Weights of a small transformer language model.
Size: 8 layers, width 96, 3 heads of 32, MLP 256 GELU, vocabulary 2048, 0.894M parameters.
Architecture: LayerNorm before each block, no position embeddings, biases, tied embeddings, ALiBi.
Training: a variant of Adam for these matrices, 139M tokens.
Each number is 50 + 12 x the weight over its row's rms, rounded and kept within 0 to 99. Layers, rows and columns count from 0. The size before them is the row's rms in percent of the matrix's.

# up: layer 3 MLP up, 256x96, rms 0.0931, rows 3-16, columns 0-47
# down: layer 3 MLP down (transposed), 256x96, rms 0.0798, rows 3-16, columns 0-47
up3 133:60 48 36 52 51 50 62 58 53 46 48 60 65 75 58 41 49 34 67 50 56 26 69 53 38 26 53 56 53 41 52 61 48 37 36 34 70 64 55 50 51 49 44 52 60 49 54 50
down3 106:51 52 42 45 53 49 52 30 41 46 65 52 57 40 46 26 36 31 63 29 67 68 64 59 24 43 66 43 52 52 59 36 59 43 38 60 41 66 66 34 55 65 55 40 77 49 61 44
up4 125:41 44 55 44 42 34 63 37 43 65 67 56 42 46 62 46 55 55 35 55 33 63 51 55 41 40 60 57 69 82 56 42 43 46 30 57 58 63 44 36 49 49 38 45 50 45 62 71
down4 109:54 30 36 36 61 58 54 45 48 50 50 47 38 37 45 62 78 59 68 47 36 47 24 84 58 25 46 53 61 60 42 41 68 56 38 71 53 42 62 56 49 28 34 37 57 43 35 62
up5 122:25 55 38 49 47 57 55 52 44 69 47 27 60 74 66 51 43 41 67 65 72 36 41 44 37 44 56 47 67 20 63 51 28 44 29 67 57 60 55 35 52 37 62 51 45 41 59 50
down5 099:43 43 52 91 53 58 40 56 31 54 44 54 51 70 57 59 73 43 31 47 43 38 38 56 68 40 56 50 33 63 38 60 36 47 60 64 33 72 49 66 25 41 49 39 46 55 42 33
up6 062:34 40 40 57 52 56 43 37 37 57 55 17 56 71 43 64 40 36 49 53 53 56 55 55 55 54 31 72 41 63 55 55 57 37 42 53 63 62 64 63 37 55 49 70 48 34 58 69
down6 086:65 57 61 45 61 44 43 47 54 56 67 41 56 31 57 26 51 48 58 62 78 36 36 67 55 41 55 20 31 46 36 58 38 77 35 60 53 46 40 34 62 51 27 59 58 72 39 55
up7 127:47 31 39 56 64 76 40 42 67 52 58 47 54 60 68 51 49 32 47 65 48 45 70 44 41 26 50 71 43 68 37 23 48 44 52 39 44 50 41 44 45 63 39 68 47 45 62 28
down7 102:45 58 34 26 59 65 40 57 46 30 52 51 41 49 41 53 30 67 42 26 26 60 41 67 43 43 62 48 42 79 68 55 56 58 61 54 55 42 51 66 62 47 49 45 42 64 56 53
up8 069:62 45 28 72 54 58 62 49 56 64 18 54 53 44 59 65 51 65 29 38 51 39 65 42 69 40 62 37 66 52 65 56 54 42 61 52 39 41 33 41 68 53 44 43 43 46 50 36
down8 082:53 58 68 73 51 42 43 71 56 52 50 40 57 37 64 35 51 34 39 41 53 44 45 43 60 52 68 48 66 31 43 67 62 19 44 53 38 47 52 44 52 50 67 58 29 22 42 53
up9 113:42 67 48 44 55 55 44 31 53 24 42 44 63 37 52 47 40 29 48 73 50 46 36 23 44 44 61 58 77 62 42 55 57 45 62 60 47 57 52 38 47 35 59 49 49 59 50 59
down9 113:44 56 45 58 53 58 52 52 62 53 59 50 37 51 31 63 59 64 36 37 62 55 45 46 63 41 29 45 49 53 67 46 46 64 60 47 61 23 35 84 51 58 72 54 27 71 66 37
up10 073:44 37 46 40 49 56 42 38 80 46 31 65 44 53 65 42 53 27 55 44 45 48 41 47 70 48 44 39 61 35 55 48 58 46 50 51 56 33 28 56 50 53 47 52 41 60 73 43
down10 082:64 48 58 74 63 51 51 43 64 62 40 44 75 46 39 61 36 48 45 47 66 41 43 49 48 45 57 31 39 49 46 69 49 18 53 49 28 65 52 70 44 50 50 58 53 59 24 60
up11 104:49 44 40 47 57 51 63 37 65 38 50 41 73 70 34 60 34 61 48 52 44 49 50 24 49 47 68 55 60 66 52 40 52 49 55 53 68 56 56 47 51 67 53 50 43 46 81 45
down11 107:49 79 52 59 55 37 52 47 53 60 62 45 19 17 43 63 40 35 66 47 60 54 52 66 50 35 43 61 51 52 52 52 42 66 35 65 45 40 56 34 55 63 74 44 46 56 66 63
up12 127:63 45 57 30 64 75 39 51 59 36 37 42 66 74 65 58 41 54 65 55 52 46 52 49 59 39 33 56 54 52 42 35 40 46 39 72 47 69 57 51 46 57 44 62 49 34 39 52
down12 091:49 40 42 34 62 69 67 29 59 67 45 51 53 63 68 68 44 47 49 35 50 51 49 32 26 31 55 57 38 48 51 41 34 83 64 58 53 69 52 50 53 56 62 49 44 28 38 38
up13 078:41 43 41 51 50 53 70 44 57 73 22 70 62 55 47 50 47 28 36 46 38 54 53 62 52 52 40 62 55 49 38 39 48 37 36 42 59 64 43 60 46 66 27 62 79 57 52 40
down13 084:49 31 47 35 33 50 44 49 60 44 53 45 45 54 36 39 53 74 34 60 60 62 57 38 37 63 50 37 52 47 35 64 50 47 50 45 57 23 41 32 57 69 67 51 30 39 60 43
up14 073:49 58 41 51 61 46 69 46 34 36 27 74 44 36 60 57 72 58 46 43 63 55 77 26 49 39 50 45 85 47 35 44 36 50 53 57 47 31 36 48 38 48 58 58 44 48 47 59
down14 089:89 19 50 33 54 48 50 58 57 61 57 50 48 45 62 44 39 61 48 60 58 40 54 19 46 57 46 42 50 38 21 70 57 28 53 45 39 41 49 48 70 44 62 50 34 52 55 56
up15 083:44 50 64 46 65 56 60 61 40 49 36 56 66 51 65 61 42 22 60 25 58 45 63 45 43 54 45 67 63 57 64 56 63 28 53 32 56 56 57 57 58 52 48 48 48 55 31 70
down15 091:45 36 52 60 33 44 42 41 70 42 41 58 28 47 42 70 46 61 47 72 30 54 66 62 74 49 30 54 47 52 60 42 56 63 74 66 33 36 35 62 40 48 56 50 32 44 63 40
up16 078:83 51 49 44 77 52 56 47 27 55 38 48 61 66 57 59 66 21 41 58 54 50 61 64 45 65 50 55 72 37 48 30 29 40 53 54 49 56 46 52 44 39 26 60 57 61 47 65
down16 089:70 35 39 34 55 26 37 40 37 35 60 31 52 31 42 43 60 50 57 66 66 42 67 39 55 55 53 50 50 71 43 57 52 62 51 41 51 64 40 54 55 66 72 67 37 39 58 59